config.toml
head_dim = 32
vocab_size = 8192
hidden_act = "swiglu"
norm_place = "peri"
qk_norm = false
bias = "all"
extras = ["capped logits"]
train_tokens = 82120000
Each number is 500 + 50 x the weight over its row's rms, rounded and kept within 0 to 999. Layers, rows and columns count from 0. Numbers have three digits each. The size before them is the row's rms in percent of the matrix's.

# layer 2 attention key, 64x64, rms 0.209, rows 51-63, columns 0-63
105:536513532519456511576485539494522626426479563526503482504397502608592555460480524509576395543504499509482572544434603531488525555414564458452452500560525548444530525531497472556496454480497461
087:533504416617460546504480501579448500585623593566446548540544543453566469445483456506471460514445493480585506514414437508592491491493478487530518545569517481584555427497520541505524504546530454
105:425439600532443520364591551543482538516485438565503561513521444566429504517439459461474427414468497455489474446561456457465500526428507551554492421467469498435519470512446448563515463471502436
107:459520599525510465435458529505480509521494530492515577583539580485447502480491445485471527476519642516470589523426495510370440482505563493463434478440461462442464457462467458558367520529473526
104:463458551496509470399507509487532497452522472501524390521506446386482575533461541471569513516449521468499433428445493506439505541505552442490593514604471463465527508499450580590543496574627509
087:574556409480458591597503586538429503500494502470489505530498448518476462439515580475482470531461523484480497478466372410528446537505500424483496494581531485641496420400477460512519529473473494
087:476444532562433394455514505526464508596448528460607536486491513563541500452431518533617509562512529503503508474484510574511520447450567546553439550447554504444562569496565392500455567521554491
091:480565431543470553515485561454548470469556498505431523531556540466440412510418474578484430478558484570459479495424447494417594483477546517591493454553557563565491545401511485565462450432491474
098:468523455446588414494473537466509572448539388515457516524461562549495555582521511534419525525576551554604485556538531513584462501457548470536420577561447443448476512512469504401523494520477451
098:390502553542382579486523515526524514415528488579543507575508515553512498510500447495533603465611514429485488462469539529462529540503530487522554477504452582461473567463470455433439467415429418
114:497480572545441541516481526535454476557484531481470581575464538490479547468506527559643543459528527435547567551481469472445546557472502608423511558481503559532527475499613596472394479535513489
113:466493472375553499435464539553511501596520534433457497476474444573530465388631474457472510485528480524500469510459453497582514429581539502502419516560501438589471406535513504441535518497533527
102:499565463544464524431514470497416475474384457548520471488490600459488459471547469562565446411558513580610523589477510453515543467537504413450467486513505529514406483510502480444432484576418487